From a checkpoint of a small transformer trained on Wikipedia.
Training: a variant of Adam for these matrices, 319M tokens, 4867 steps.
Each number is 50 + 12 x the weight over its row's rms, rounded and kept within 0 to 99. Layers, rows and columns count from 0. The size before them is the row's rms in percent of the matrix's.

# down: layer 14 MLP down (transposed), 704x256, rms 0.0936, rows 537-554, columns 0-127
# gate: layer 14 MLP gate, 704x256, rms 0.1, rows 538-555, columns 0-127
# up: layer 14 MLP up, 704x256, rms 0.099, rows 538-555, columns 0-127
down537 097:51 47 43 39 56 46 57 59 45 16 36 60 65 27 63 72 29 69 43 49 53 44 46 40 35 51 54 53 46 49 37 29 29 47 37 46 42 50 44 40 57 53 53 56 43 59 41 60 49 43 46 42 45 45 37 49 50 46 67 54 34 20 34 58 44 49 68 43 36 43 35 22 51 38 54 51 52 32 65 45 42 75 80 42 44 29 61 79 57 32 68 49 50 57 27 49 50 48 42 34 44 36 50 54 71 76 34 45 61 47 61 68 40 48 54 34 30 48 68 70 40 38 69 41 50 42 43 37
gate538 093:66 42 50 67 72 44 36 63 72 51 54 55 53 53 51 49 63 46 38 62 39 84 34 48 60 71 32 58 48 44 39 49 59 74 49 91 44 73 61 40 58 55 63 36 37 29 53 42 42 45 60 45 53 35 34 59 37 46 51 57 70 50 59 48 53 33 67 54 38 46 44 64 40 35 59 52 55 61 68 54 68 56 51 46 47 50 48 52 54 55 53 50 58 50 53 39 56 27 49 61 52 45 64 56 68 52 80 51 43 45 46 56 62 47 29 33 65 42 49 52 35 69 70 42 56 37 57 53
up538 094:35 55 49 36 33 58 69 40 34 64 51 40 48 49 43 55 36 47 65 33 62 22 55 53 43 41 59 41 54 49 59 46 30 33 52 09 53 27 39 55 38 34 39 61 57 69 46 55 49 46 38 62 56 70 59 41 68 53 50 41 31 44 31 62 36 63 26 49 58 40 49 41 61 67 47 38 45 39 30 44 25 37 44 53 51 53 58 53 47 35 46 61 36 46 42 55 46 74 40 42 37 62 40 43 32 48 33 47 46 55 53 43 37 56 82 75 38 65 51 52 66 35 29 62 49 61 33 59
down538 093:35 21 45 52 58 74 34 44 47 57 65 56 54 50 41 44 41 63 55 47 50 51 25 41 37 56 66 51 48 50 47 38 38 65 46 53 65 44 42 62 48 36 56 41 56 39 47 63 64 47 35 55 31 58 40 43 49 50 53 43 48 00 39 20 55 64 57 67 49 60 41 56 30 80 46 61 52 43 34 36 49 51 28 48 50 55 56 43 51 55 54 49 44 40 43 36 53 43 56 64 49 62 36 53 60 49 48 46 45 33 32 43 40 58 36 49 50 58 47 45 37 41 61 54 47 15 65 34
gate539 106:60 46 30 43 48 58 58 42 43 58 52 16 66 45 36 61 49 41 52 53 39 45 46 67 51 80 48 61 70 53 61 37 42 44 45 45 53 58 49 44 57 39 64 52 47 46 53 47 54 40 59 41 62 54 58 66 35 50 64 44 66 48 33 76 46 32 49 71 46 57 55 52 37 55 44 65 46 53 49 52 42 53 44 49 49 62 33 44 46 43 64 67 45 27 38 50 48 31 36 53 52 50 66 47 44 38 53 41 54 38 41 43 67 48 41 53 43 44 78 58 66 38 54 31 55 44 70 53
up539 104:50 11 45 54 68 49 45 35 59 67 43 40 70 47 31 51 53 31 50 29 41 68 54 75 60 68 44 68 74 61 55 58 38 29 40 58 57 46 61 59 20 51 62 49 64 44 48 57 57 40 60 54 55 65 42 46 47 40 49 35 58 70 43 77 27 45 61 59 45 42 32 40 48 43 51 69 44 49 65 43 48 43 51 55 62 51 44 31 61 52 59 70 43 35 44 25 45 48 59 74 57 58 70 47 43 43 79 42 57 52 56 51 31 40 42 32 55 54 64 43 40 57 49 60 45 48 78 46
down539 099:49 53 62 34 61 41 43 51 57 51 57 57 49 69 62 61 69 62 52 41 66 70 66 49 68 46 60 57 50 48 39 55 56 40 58 31 51 56 57 47 39 38 43 46 42 36 47 38 56 50 72 29 34 59 43 55 52 78 63 52 40 69 41 43 33 64 52 41 38 49 59 55 63 47 32 64 35 67 47 27 38 58 57 33 42 81 45 49 52 34 60 38 53 60 34 26 32 61 66 47 46 45 47 43 44 47 52 55 52 50 60 21 48 40 51 65 45 50 56 37 48 31 26 62 64 59 53 46
gate540 092:50 51 38 50 29 58 45 35 37 51 54 65 38 40 57 48 66 53 54 43 64 48 36 45 52 65 81 51 53 70 55 46 50 44 31 47 61 33 47 49 50 43 43 26 50 67 46 66 52 42 27 73 61 36 43 49 65 75 31 43 63 30 31 51 56 60 65 64 35 30 46 58 43 47 52 34 57 42 54 49 47 57 56 48 56 51 43 33 43 21 61 46 51 71 54 52 56 37 60 38 41 48 35 56 45 45 35 45 57 32 68 30 46 41 42 57 50 24 42 42 49 57 64 49 41 54 48 24
up540 097:45 46 46 43 35 46 29 31 46 38 52 61 40 34 50 45 70 57 50 45 55 54 41 63 43 76 76 47 55 66 48 51 50 34 31 43 79 42 49 47 51 46 42 22 53 46 52 63 45 57 37 68 58 34 54 44 61 74 38 46 71 42 30 40 56 62 69 69 42 38 44 62 52 69 55 51 58 32 48 55 40 51 46 48 34 48 45 27 51 34 41 41 64 59 53 61 66 48 43 26 57 48 31 47 53 57 37 42 60 40 67 50 54 33 35 50 43 36 52 51 47 62 54 30 29 63 33 34
down540 095:31 68 65 53 47 35 46 53 49 35 50 54 39 65 63 62 39 60 48 42 38 29 55 56 65 70 40 47 67 41 61 77 65 52 36 46 51 62 36 38 38 44 52 51 58 70 15 52 36 40 55 49 40 48 47 59 39 50 63 54 52 70 49 40 52 50 53 57 63 45 32 40 47 61 69 55 66 61 41 69 71 55 73 42 73 43 40 62 56 42 44 50 39 52 59 52 19 46 40 30 48 39 44 61 24 39 97 45 46 45 59 45 47 68 38 37 40 61 55 31 38 61 67 47 53 41 42 40
gate541 106:36 33 46 64 62 46 38 56 51 55 51 51 61 42 28 56 68 63 58 71 59 48 44 58 53 39 40 41 45 35 61 52 40 76 30 41 54 72 47 55 47 46 56 39 47 45 53 53 48 50 59 52 46 40 48 60 49 60 28 47 50 33 47 56 31 51 31 57 35 49 59 56 42 52 78 53 53 35 52 54 57 46 51 69 36 49 34 57 46 31 49 33 50 50 50 31 44 44 63 46 57 43 60 57 45 59 61 40 42 28 37 50 34 70 69 18 84 32 57 40 50 37 51 43 60 33 42 55
up541 105:72 39 44 51 36 53 54 63 57 31 66 50 47 62 48 46 65 47 34 39 44 57 31 66 50 60 57 72 38 45 49 52 53 49 38 44 44 42 61 41 53 24 37 36 49 57 51 57 63 60 44 42 38 40 25 59 50 57 57 50 33 74 41 53 52 50 62 77 58 62 42 23 39 50 65 42 36 30 41 32 46 51 65 40 31 38 53 49 51 44 53 51 60 50 50 45 45 50 68 30 40 62 27 45 45 46 41 49 57 33 48 63 55 42 50 28 53 52 48 55 61 47 54 46 27 52 45 46
down541 104:36 51 44 29 37 31 48 63 50 48 42 45 46 44 55 55 65 45 50 30 42 51 42 43 43 56 61 67 28 55 43 78 52 44 46 47 54 56 56 39 54 66 35 38 35 56 46 54 44 48 54 73 46 49 44 49 43 55 44 51 46 83 78 45 58 42 72 51 66 40 54 78 41 52 48 38 60 37 35 50 43 45 60 39 42 51 57 68 47 71 51 54 35 59 34 47 47 58 63 59 26 45 41 57 37 57 31 57 45 60 57 57 42 47 38 65 40 41 45 66 40 46 34 27 66 40 36 39
gate542 097:62 45 48 56 39 66 44 57 34 51 58 34 58 46 38 47 61 38 50 47 50 56 64 30 58 65 62 80 77 38 60 56 75 40 46 56 58 43 68 46 33 54 63 69 37 53 39 47 60 27 41 66 40 46 54 51 38 28 50 48 86 66 40 50 61 59 45 49 68 61 40 44 50 49 39 60 60 55 57 33 41 22 46 64 44 67 60 62 58 49 44 36 59 63 69 75 52 69 53 40 50 46 61 80 59 51 46 44 48 45 46 63 48 54 62 44 56 49 54 79 91 60 59 67 57 49 36 70
up542 098:51 38 30 58 31 84 70 59 31 63 57 48 60 45 51 55 50 53 38 50 48 44 45 05 46 45 55 49 72 24 46 72 68 40 47 58 48 54 63 54 41 62 51 56 46 47 58 50 64 40 50 57 39 54 58 52 31 44 32 45 58 51 50 47 30 42 34 30 51 58 53 52 38 55 54 48 61 71 40 48 34 37 42 58 76 65 43 29 46 41 55 39 55 39 48 56 53 51 46 52 46 55 79 64 65 38 48 44 61 59 45 47 55 54 50 47 45 44 76 64 76 19 61 59 60 47 38 42
down542 100:49 48 54 70 53 73 56 38 22 51 61 32 66 58 42 66 51 47 57 51 53 50 54 63 37 54 47 25 68 40 54 85 49 52 47 34 26 48 52 52 33 69 54 79 52 49 40 54 54 64 26 62 61 33 66 70 39 70 48 48 54 64 65 47 61 19 46 59 70 39 40 43 53 44 33 39 60 47 52 41 31 42 64 48 63 67 46 39 66 53 42 32 48 37 35 52 44 45 60 43 58 65 40 44 48 78 30 60 61 58 64 54 28 46 27 39 43 59 56 54 51 56 36 81 40 35 54 53
gate543 100:65 72 52 46 59 42 50 33 43 45 29 55 64 47 46 49 58 53 35 43 55 42 33 47 70 32 65 57 76 31 84 57 36 44 23 49 51 51 58 48 46 40 48 30 41 28 67 39 54 43 67 53 46 63 44 38 36 51 67 32 70 57 43 48 43 53 76 50 34 54 37 49 70 50 40 54 51 57 42 52 49 48 35 57 60 61 39 53 34 53 65 61 37 44 38 20 51 56 46 65 42 66 44 34 50 36 65 60 61 70 49 41 45 68 51 61 49 62 52 33 85 43 70 60 47 26 40 49
up543 100:38 35 51 46 41 45 50 55 37 41 50 49 52 53 64 39 33 22 33 42 49 74 42 40 64 53 04 41 58 50 45 44 17 51 24 68 55 65 43 65 29 46 53 49 42 50 58 53 58 61 42 44 62 38 39 52 55 46 59 58 46 53 48 54 38 44 47 60 56 51 43 41 48 47 62 66 49 63 57 51 53 47 45 57 39 56 59 23 58 54 23 48 45 83 44 49 31 47 60 70 37 64 71 67 44 55 62 63 41 52 60 63 69 37 72 62 42 30 44 57 38 38 50 63 61 46 62 44
down543 099:57 57 69 34 26 47 38 53 40 58 45 45 49 53 66 43 54 21 52 36 46 76 49 49 58 57 51 39 28 23 42 43 76 59 50 60 57 36 45 48 39 33 61 62 29 70 18 46 44 58 40 50 54 47 64 65 54 43 53 36 47 75 53 32 39 64 44 66 72 39 48 51 48 50 64 23 38 35 43 52 65 46 85 51 33 50 61 39 65 43 54 37 43 32 52 53 58 51 73 48 53 48 58 57 34 43 37 50 33 56 51 74 58 56 31 39 44 46 48 74 26 38 61 57 59 53 55 55
gate544 103:60 42 33 45 44 51 59 47 50 50 40 43 38 39 44 45 54 70 57 50 51 47 42 39 57 70 36 40 27 61 54 64 63 66 46 48 37 34 44 43 75 38 56 73 40 68 48 31 42 43 37 24 65 56 38 37 41 54 46 50 45 46 43 41 67 58 45 45 37 50 36 54 37 75 36 69 33 49 40 48 50 32 56 50 52 68 51 42 60 62 31 44 45 51 38 37 64 29 51 66 59 59 44 61 49 53 49 45 56 33 67 27 55 55 53 63 58 34 52 69 67 69 62 35 45 51 47 30
up544 101:48 74 65 56 51 22 49 47 46 36 39 59 57 71 53 48 62 43 56 51 42 54 58 51 35 53 72 50 54 83 55 56 47 45 71 52 48 41 55 52 58 50 67 48 70 29 42 62 31 34 75 70 52 35 38 49 58 38 47 52 37 51 64 53 45 38 53 58 35 45 52 52 57 33 62 38 52 34 42 56 53 74 46 64 51 23 50 62 53 44 55 56 59 56 65 53 70 54 38 46 25 73 68 34 60 52 46 53 45 46 27 60 57 76 45 54 40 62 66 37 51 45 37 56 35 61 51 59
down544 101:63 40 48 57 68 32 41 45 50 40 52 32 63 44 69 48 67 52 43 43 62 59 57 62 53 65 57 56 44 75 57 44 56 45 67 50 46 43 32 32 41 66 44 40 70 61 64 77 41 53 58 59 68 59 35 69 38 50 38 35 50 28 55 28 58 76 76 52 52 74 75 45 56 61 50 38 49 52 54 51 34 60 46 43 58 46 51 68 54 63 36 65 56 28 71 35 57 26 49 39 53 47 65 23 77 49 52 49 33 43 48 43 41 58 55 54 54 59 43 40 52 42 47 53 40 67 56 50
gate545 103:54 55 44 49 38 43 34 52 54 62 38 51 55 52 53 61 89 69 37 32 56 55 48 57 58 46 42 37 53 47 49 45 40 48 55 61 43 38 40 48 46 62 64 45 43 56 69 72 55 58 46 64 56 60 22 49 37 31 60 23 38 53 59 48 61 42 73 41 48 65 54 30 74 33 41 56 36 53 65 71 41 44 31 50 39 52 57 48 52 43 39 56 40 40 69 53 36 57 35 55 52 51 62 45 54 39 40 31 53 39 42 45 49 59 51 42 41 55 32 77 39 28 55 38 55 48 51 33
up545 101:47 65 44 48 50 47 52 51 34 38 79 53 78 40 39 33 61 72 44 62 53 46 55 35 44 50 43 69 55 47 49 48 44 65 48 41 42 60 54 48 42 60 42 33 45 73 45 38 55 36 39 48 67 41 43 47 58 74 46 45 42 29 51 62 42 68 58 65 55 58 48 60 58 60 38 41 20 60 33 57 51 33 56 43 55 46 43 75 44 60 22 40 32 43 70 47 48 40 40 73 80 55 37 46 45 59 43 47 57 45 49 45 48 63 68 40 54 26 48 54 58 38 56 51 43 23 52 50
down545 101:64 70 80 51 40 69 63 42 46 45 40 56 41 31 34 47 26 77 50 50 64 33 61 75 54 70 33 24 46 45 57 44 44 63 59 54 63 47 41 45 43 36 36 56 31 60 42 50 60 38 59 35 32 56 55 55 29 59 56 52 74 34 42 49 37 58 65 26 64 54 26 60 55 47 58 48 46 46 58 50 35 48 65 32 70 40 25 51 51 71 51 59 46 59 65 62 38 45 46 31 42 45 31 58 43 51 55 43 58 25 56 59 36 54 55 57 48 49 54 56 28 52 42 57 63 38 51 29
gate546 101:57 55 34 63 52 64 64 62 50 59 42 36 57 55 31 24 51 46 47 56 65 49 66 63 37 59 43 75 55 43 76 47 54 55 64 45 66 34 27 45 50 64 41 69 41 62 55 50 38 48 50 42 61 49 57 38 36 46 35 54 70 55 62 46 51 62 30 42 50 42 37 55 55 47 76 45 47 62 27 58 49 61 42 28 40 55 43 51 46 64 48 64 27 51 70 56 52 43 56 43 43 44 47 55 36 64 68 36 64 27 21 31 57 63 46 38 54 49 63 52 62 74 79 66 44 51 71 63
up546 100:40 62 56 42 37 31 41 43 43 52 52 58 60 64 64 63 37 43 56 42 53 37 41 47 57 35 35 38 59 34 41 50 42 28 44 65 73 25 48 67 68 45 57 48 43 49 51 66 71 56 55 50 41 53 39 50 47 59 52 53 28 45 72 50 37 45 51 51 44 58 36 49 36 37 33 55 47 49 39 42 45 33 39 55 56 58 49 37 65 56 47 48 66 48 50 56 48 44 49 52 50 46 61 79 58 45 43 65 75 54 43 53 63 55 67 20 31 42 47 22 32 46 30 45 50 32 59 32
down546 098:45 63 48 55 54 54 47 30 49 45 64 38 41 57 32 57 42 44 50 77 32 48 56 34 42 34 60 61 38 52 40 36 45 64 55 57 46 58 44 55 50 42 80 31 74 29 59 48 68 68 52 68 46 18 52 24 36 50 49 46 44 17 48 57 44 70 44 49 52 50 52 35 53 33 68 60 57 29 69 38 54 42 64 47 42 64 61 52 49 47 45 54 48 63 51 67 61 57 55 46 46 42 46 46 52 39 50 40 54 44 41 51 25 40 65 57 38 50 34 47 49 44 40 61 46 60 52 44
gate547 095:62 51 36 52 56 50 55 41 39 52 35 76 65 44 55 59 62 59 51 58 51 42 48 40 61 57 54 53 66 63 44 61 58 51 68 55 41 53 47 30 48 56 48 36 47 55 54 55 55 46 26 58 54 42 41 53 44 77 46 46 68 41 56 56 62 64 75 55 45 43 55 49 43 42 45 32 43 40 43 52 36 55 53 55 44 56 64 33 52 39 27 49 55 66 77 49 58 44 42 65 45 59 53 45 56 38 53 55 38 43 46 60 48 54 53 39 58 57 51 47 50 55 53 34 30 76 58 52
up547 093:32 63 42 60 38 48 60 65 40 48 59 73 50 41 48 42 44 54 52 59 41 56 31 24 55 50 52 57 45 62 46 43 51 68 50 66 30 53 19 62 60 74 38 70 44 39 47 71 61 69 39 70 42 41 33 47 61 51 37 32 34 32 20 47 52 55 48 30 58 27 50 41 44 36 47 51 51 48 51 32 62 30 73 40 63 60 65 62 44 27 57 44 31 57 69 44 61 50 49 50 61 46 39 63 61 45 54 64 50 47 47 53 48 73 50 72 41 55 57 52 35 47 43 59 41 57 66 60
down547 097:39 55 57 43 57 50 46 50 54 42 72 57 20 55 36 56 48 68 62 34 37 39 54 44 57 48 60 56 52 24 44 41 57 68 55 46 47 70 45 51 52 65 59 41 60 42 35 56 50 67 58 26 77 65 42 53 47 53 57 52 44 49 54 48 70 45 55 53 43 47 39 62 68 67 57 44 34 33 43 51 53 60 58 36 36 52 65 58 56 72 52 55 48 56 37 54 58 46 40 48 56 54 67 76 54 68 54 57 45 53 40 27 46 41 65 51 55 44 37 50 61 57 54 44 56 54 54 71
gate548 094:39 56 57 72 62 38 63 54 68 38 51 45 57 49 50 35 36 61 61 33 69 48 44 40 53 40 49 55 50 62 58 45 58 59 64 39 41 70 62 58 61 28 62 46 42 62 57 43 36 62 34 54 83 49 63 41 33 62 53 39 63 41 41 56 55 36 53 39 60 31 65 35 73 21 49 62 66 49 59 52 53 44 32 43 54 49 77 55 34 47 57 76 48 41 47 49 44 42 49 45 61 60 47 50 32 47 52 41 75 61 34 48 67 47 49 54 53 42 41 54 67 54 57 43 62 29 52 67
up548 097:42 56 62 76 62 47 56 35 64 40 62 43 52 53 56 50 42 67 53 29 79 47 54 42 58 36 47 53 39 40 73 47 67 55 60 43 47 58 60 59 58 26 53 44 36 40 52 45 35 67 36 66 66 64 58 43 34 60 61 42 63 55 39 51 56 31 54 35 56 52 63 41 65 35 53 59 66 40 52 43 51 51 53 54 53 45 73 71 31 34 52 54 49 37 41 39 45 51 60 33 67 62 54 60 34 46 49 46 72 62 55 48 48 59 33 57 46 37 54 50 49 49 59 34 51 26 39 48
down548 098:45 57 70 36 41 36 60 43 44 27 67 42 57 56 33 49 57 47 60 72 44 34 42 36 53 29 49 61 53 61 47 51 41 38 42 58 52 54 40 59 69 58 32 37 55 70 28 30 55 49 48 52 38 60 53 50 68 61 70 60 50 43 40 25 46 75 55 66 55 19 50 64 45 59 57 31 59 28 30 42 45 41 44 57 58 49 44 52 58 57 63 62 53 55 76 37 44 49 44 60 50 44 46 72 53 55 41 62 55 63 68 29 69 49 42 34 45 31 44 34 47 64 50 44 48 63 33 44
gate549 106:46 58 38 68 38 55 59 47 39 44 49 49 70 43 51 50 48 38 62 12 43 45 49 44 47 42 33 41 52 36 44 43 40 44 49 45 51 34 33 67 42 43 49 47 59 62 49 51 42 44 44 63 66 52 33 35 43 34 47 46 58 47 45 57 73 58 62 46 42 55 47 71 33 44 29 32 50 57 44 25 52 71 52 54 42 35 31 77 52 58 61 81 72 33 60 50 58 42 50 63 67 53 43 54 36 33 47 63 44 42 41 66 38 55 57 26 53 30 66 64 64 59 45 76 55 50 72 58
up549 107:51 49 65 49 35 49 47 65 60 59 48 48 54 55 39 56 31 54 39 49 37 41 49 42 39 41 41 42 38 62 41 51 69 57 60 60 55 54 56 68 61 47 52 75 54 32 61 77 53 40 44 61 44 52 58 52 24 77 16 36 50 52 51 54 57 41 70 47 55 52 58 60 56 59 62 53 44 52 57 56 46 49 56 41 46 43 72 65 72 53 59 44 38 36 37 58 45 41 67 48 61 64 52 90 47 57 59 55 62 37 52 29 53 27 63 49 14 50 19 50 19 74 41 53 73 54 39 32
down549 104:39 48 46 33 41 29 36 56 59 42 56 53 50 46 26 44 58 36 33 77 42 39 43 45 64 52 64 64 52 42 64 53 51 57 61 61 36 59 66 67 30 68 52 24 48 38 63 46 30 52 51 49 38 71 37 34 66 60 75 50 57 57 44 51 49 60 41 69 33 28 51 37 36 61 63 47 62 36 45 63 43 56 63 49 47 43 50 53 58 50 37 57 63 53 50 39 35 77 70 48 76 73 54 41 60 42 64 32 48 39 54 28 50 54 66 35 59 36 59 64 47 37 57 43 43 25 81 36
gate550 101:66 43 67 54 37 62 45 35 75 60 41 47 36 49 68 58 48 41 48 57 49 55 57 57 45 33 37 28 40 58 52 47 69 46 33 54 39 71 19 38 41 52 72 46 53 40 36 63 51 26 60 37 43 66 42 39 63 30 47 70 28 42 37 54 53 42 41 25 55 58 55 78 57 48 61 22 37 56 37 47 63 71 52 68 28 48 51 59 49 56 45 50 37 58 40 48 47 35 38 67 45 51 64 52 64 36 49 29 36 67 53 36 56 35 58 37 43 65 37 48 50 40 59 55 57 48 50 45
up550 101:52 39 48 60 40 32 30 55 68 61 52 41 51 52 59 52 51 34 53 69 43 82 45 76 49 17 54 64 48 31 58 56 51 23 32 61 47 48 51 41 49 49 76 31 51 35 54 61 31 38 55 34 43 56 48 59 47 24 71 60 47 60 56 61 48 47 48 33 63 51 51 59 46 34 50 27 34 26 51 55 54 66 47 54 56 38 37 40 45 47 41 50 56 68 54 63 69 50 43 44 27 43 42 43 42 47 41 38 47 52 46 63 46 52 59 42 44 48 61 39 47 62 65 62 38 38 49 58
down550 101:65 78 55 61 61 35 53 42 66 49 42 52 59 48 47 72 48 35 44 67 58 51 60 51 41 53 60 55 27 61 52 55 28 65 42 40 54 51 47 53 43 55 43 43 62 31 37 40 52 43 54 57 48 57 67 44 67 43 47 52 47 74 51 58 39 50 69 49 48 49 37 69 61 51 64 41 63 44 71 66 35 64 72 42 56 49 52 36 66 52 52 34 53 45 55 54 32 50 33 58 34 51 50 57 45 27 72 31 54 33 37 44 29 48 63 45 32 36 51 53 36 34 40 56 57 38 52 57
gate551 095:45 36 38 43 64 59 45 36 39 78 29 50 49 25 57 48 65 68 40 64 58 51 33 28 55 40 34 43 51 56 52 62 51 46 29 55 61 62 52 47 54 45 61 50 29 44 54 58 30 38 39 61 65 55 51 32 30 55 46 26 56 41 48 65 60 60 46 38 41 41 42 37 61 60 48 64 51 70 44 59 46 60 35 41 28 56 23 55 67 64 41 51 25 49 45 41 53 23 35 39 53 51 42 47 68 64 37 47 60 54 31 44 39 62 78 30 58 56 56 60 36 40 42 64 47 50 25 55
up551 095:42 46 47 39 53 65 55 44 44 62 42 44 62 46 49 53 56 73 28 58 37 46 25 36 55 57 32 30 58 62 24 53 28 66 49 58 40 53 57 38 62 47 49 43 36 20 64 54 39 70 52 60 62 53 47 49 67 45 49 59 74 35 70 36 58 63 26 57 46 48 62 34 51 48 57 48 36 50 47 56 49 52 33 17 35 26 58 38 46 64 36 61 37 50 64 56 34 36 55 52 39 64 49 36 70 54 29 55 43 59 36 65 49 52 36 47 52 41 71 51 37 47 51 71 40 55 48 51
down551 103:50 57 35 50 43 44 37 46 51 40 42 62 50 75 45 51 58 59 53 48 47 23 36 53 61 60 54 53 48 36 51 77 56 30 58 56 61 57 59 55 55 60 27 59 41 47 27 68 43 34 46 62 47 40 49 49 43 44 69 55 54 40 30 48 51 55 51 44 39 29 51 47 28 72 68 40 28 50 42 52 36 56 47 53 40 70 41 50 58 42 57 65 42 65 63 43 58 40 29 44 37 60 58 55 47 52 48 61 69 45 45 43 24 70 38 44 49 21 47 30 53 53 34 33 35 64 46 23
gate552 104:44 55 58 42 44 49 28 62 55 56 37 37 34 59 48 43 64 57 58 46 40 48 47 45 58 53 50 45 64 55 57 28 15 47 57 47 32 50 59 32 46 53 37 67 41 36 48 51 20 34 73 77 69 37 45 39 28 34 43 54 61 49 51 56 41 46 66 53 63 45 57 65 56 56 25 46 76 60 53 51 57 44 56 39 46 61 38 74 46 53 38 38 85 47 40 56 51 30 46 41 48 40 51 61 69 52 50 65 58 57 29 59 66 52 60 54 36 56 52 58 68 23 44 68 43 41 28 56
up552 104:61 57 61 38 45 52 60 41 30 39 63 50 54 53 40 45 41 30 55 34 29 27 38 65 35 45 66 52 27 59 56 45 58 42 42 36 48 58 56 55 54 30 63 63 48 42 57 31 43 41 39 28 67 39 38 52 56 67 50 35 44 43 34 44 58 36 64 78 38 52 63 48 40 40 71 66 51 33 33 52 56 48 53 49 67 49 66 24 40 47 57 34 38 39 65 53 48 33 55 42 46 66 63 48 38 57 59 74 38 35 48 47 50 60 58 46 48 57 39 51 77 66 53 38 72 52 67 44
down552 102:44 55 51 67 46 52 49 61 46 54 45 34 53 33 46 32 35 65 79 58 50 27 42 41 49 55 32 31 42 38 57 42 35 69 49 54 55 55 55 57 59 32 47 60 56 45 41 60 35 43 72 41 82 51 36 51 34 46 60 39 34 28 44 52 56 65 51 35 74 51 52 39 47 55 46 69 44 55 59 29 91 57 42 47 67 53 44 70 51 61 41 39 59 52 43 38 40 15 48 46 43 44 44 36 62 63 68 66 57 55 56 35 92 48 53 52 49 50 48 39 44 56 30 46 43 23 52 70
gate553 115:55 15 58 61 55 64 28 53 38 44 72 62 45 55 31 38 66 48 66 67 55 46 39 34 40 25 42 41 56 58 50 34 41 62 63 23 35 50 67 47 38 63 48 40 58 67 52 61 58 38 45 71 55 54 36 45 46 66 65 59 55 52 51 56 29 44 56 37 33 53 37 74 36 33 46 46 49 34 57 50 50 41 47 54 48 53 40 45 61 54 54 52 58 53 59 32 37 29 51 36 72 51 48 66 52 49 38 63 62 52 45 26 48 46 59 37 37 38 57 50 38 49 61 59 55 57 32 40
up553 109:41 65 63 63 33 38 78 34 59 55 31 48 30 41 51 54 53 54 52 65 60 57 70 61 37 44 47 57 64 48 19 68 47 44 46 61 50 59 76 50 79 42 52 49 62 35 50 66 73 44 54 27 50 62 35 32 32 54 48 52 51 51 39 34 52 50 29 59 55 51 49 63 49 50 39 45 32 50 62 44 40 63 41 43 53 02 37 45 58 54 33 17 64 55 57 71 58 42 52 47 53 43 60 57 39 66 63 43 45 43 45 37 70 34 39 42 68 34 55 64 43 49 39 39 57 53 45 48
down553 109:43 62 64 65 47 71 37 36 47 43 63 53 42 59 56 65 69 53 42 32 62 42 54 37 55 56 43 43 44 50 57 61 63 30 68 33 58 55 50 39 59 28 42 58 28 68 28 53 46 57 46 52 58 53 50 58 53 50 48 67 57 29 62 45 36 59 57 46 44 38 41 61 59 87 32 32 40 64 29 33 34 30 45 51 69 45 47 66 59 26 30 45 51 50 40 40 40 53 52 67 50 48 61 57 36 22 33 59 48 38 39 36 68 62 73 54 59 34 37 49 51 37 33 65 47 38 49 61
gate554 106:29 55 25 47 69 70 67 45 55 68 35 55 65 61 54 64 50 48 48 15 65 43 43 39 59 50 57 35 55 30 47 55 56 53 43 57 35 35 69 55 27 42 60 37 41 50 88 33 24 50 35 53 53 49 35 42 32 51 49 60 65 55 66 58 52 47 74 43 52 48 56 42 57 21 67 58 57 49 46 55 47 63 36 56 64 57 67 61 42 41 43 55 54 49 51 53 34 48 20 44 47 56 51 48 41 61 48 33 48 59 49 47 55 36 61 51 54 34 09 42 55 61 53 66 60 35 56 48
up554 103:46 38 49 59 45 49 67 52 30 60 48 47 48 63 29 59 45 43 68 46 50 49 50 30 36 23 38 69 52 34 49 35 69 68 55 15 27 45 73 50 66 38 36 58 52 43 77 58 30 61 53 47 65 65 46 53 64 29 83 41 56 43 58 69 49 47 67 55 21 34 43 61 63 29 71 39 76 51 47 62 37 66 55 67 62 72 43 45 55 39 46 54 59 51 50 46 43 49 55 59 63 49 44 59 40 42 50 36 64 73 47 54 59 38 60 46 32 37 27 46 56 41 48 54 76 59 60 34
down554 102:66 42 63 39 64 49 33 62 27 54 41 48 52 43 59 71 45 37 48 47 43 38 47 51 39 34 39 43 43 47 46 58 34 32 49 52 60 44 37 67 59 43 63 54 59 56 70 34 59 47 46 47 32 38 43 67 57 46 48 48 51 22 52 28 63 27 59 58 50 52 55 32 41 37 58 56 47 50 82 45 53 64 55 71 59 52 67 55 42 63 46 63 27 66 36 52 26 50 46 54 73 44 45 46 28 48 78 37 51 48 36 44 71 47 42 50 35 70 47 32 44 48 52 40 67 55 58 51
gate555 113:58 39 41 38 51 50 59 52 46 57 36 42 48 61 41 48 66 43 54 69 53 41 49 53 67 67 46 45 43 40 58 47 55 61 62 18 28 33 50 53 46 34 45 26 22 42 39 50 51 51 47 40 53 59 40 42 45 60 63 40 57 50 69 28 70 51 54 47 57 46 39 52 63 26 54 56 64 44 71 50 59 34 32 19 28 68 24 44 83 32 55 50 56 55 60 33 34 34 45 56 38 68 35 49 53 39 57 56 37 62 34 46 56 50 21 27 28 43 36 40 58 57 63 72 54 35 50 76
up555 110:65 63 45 38 60 22 63 60 63 69 65 48 41 57 39 47 69 47 52 64 33 52 39 74 43 46 66 40 58 73 59 46 34 62 41 47 54 52 49 54 47 52 55 43 54 49 54 33 36 44 52 50 56 60 67 38 76 53 30 57 38 51 58 51 51 80 49 62 36 50 54 46 49 45 48 31 60 39 28 44 55 33 56 51 69 63 40 49 33 62 35 53 81 52 41 41 56 37 41 36 46 45 55 51 60 49 50 28 39 56 58 49 50 48 28 74 54 43 49 40 47 32 53 35 65 31 67 62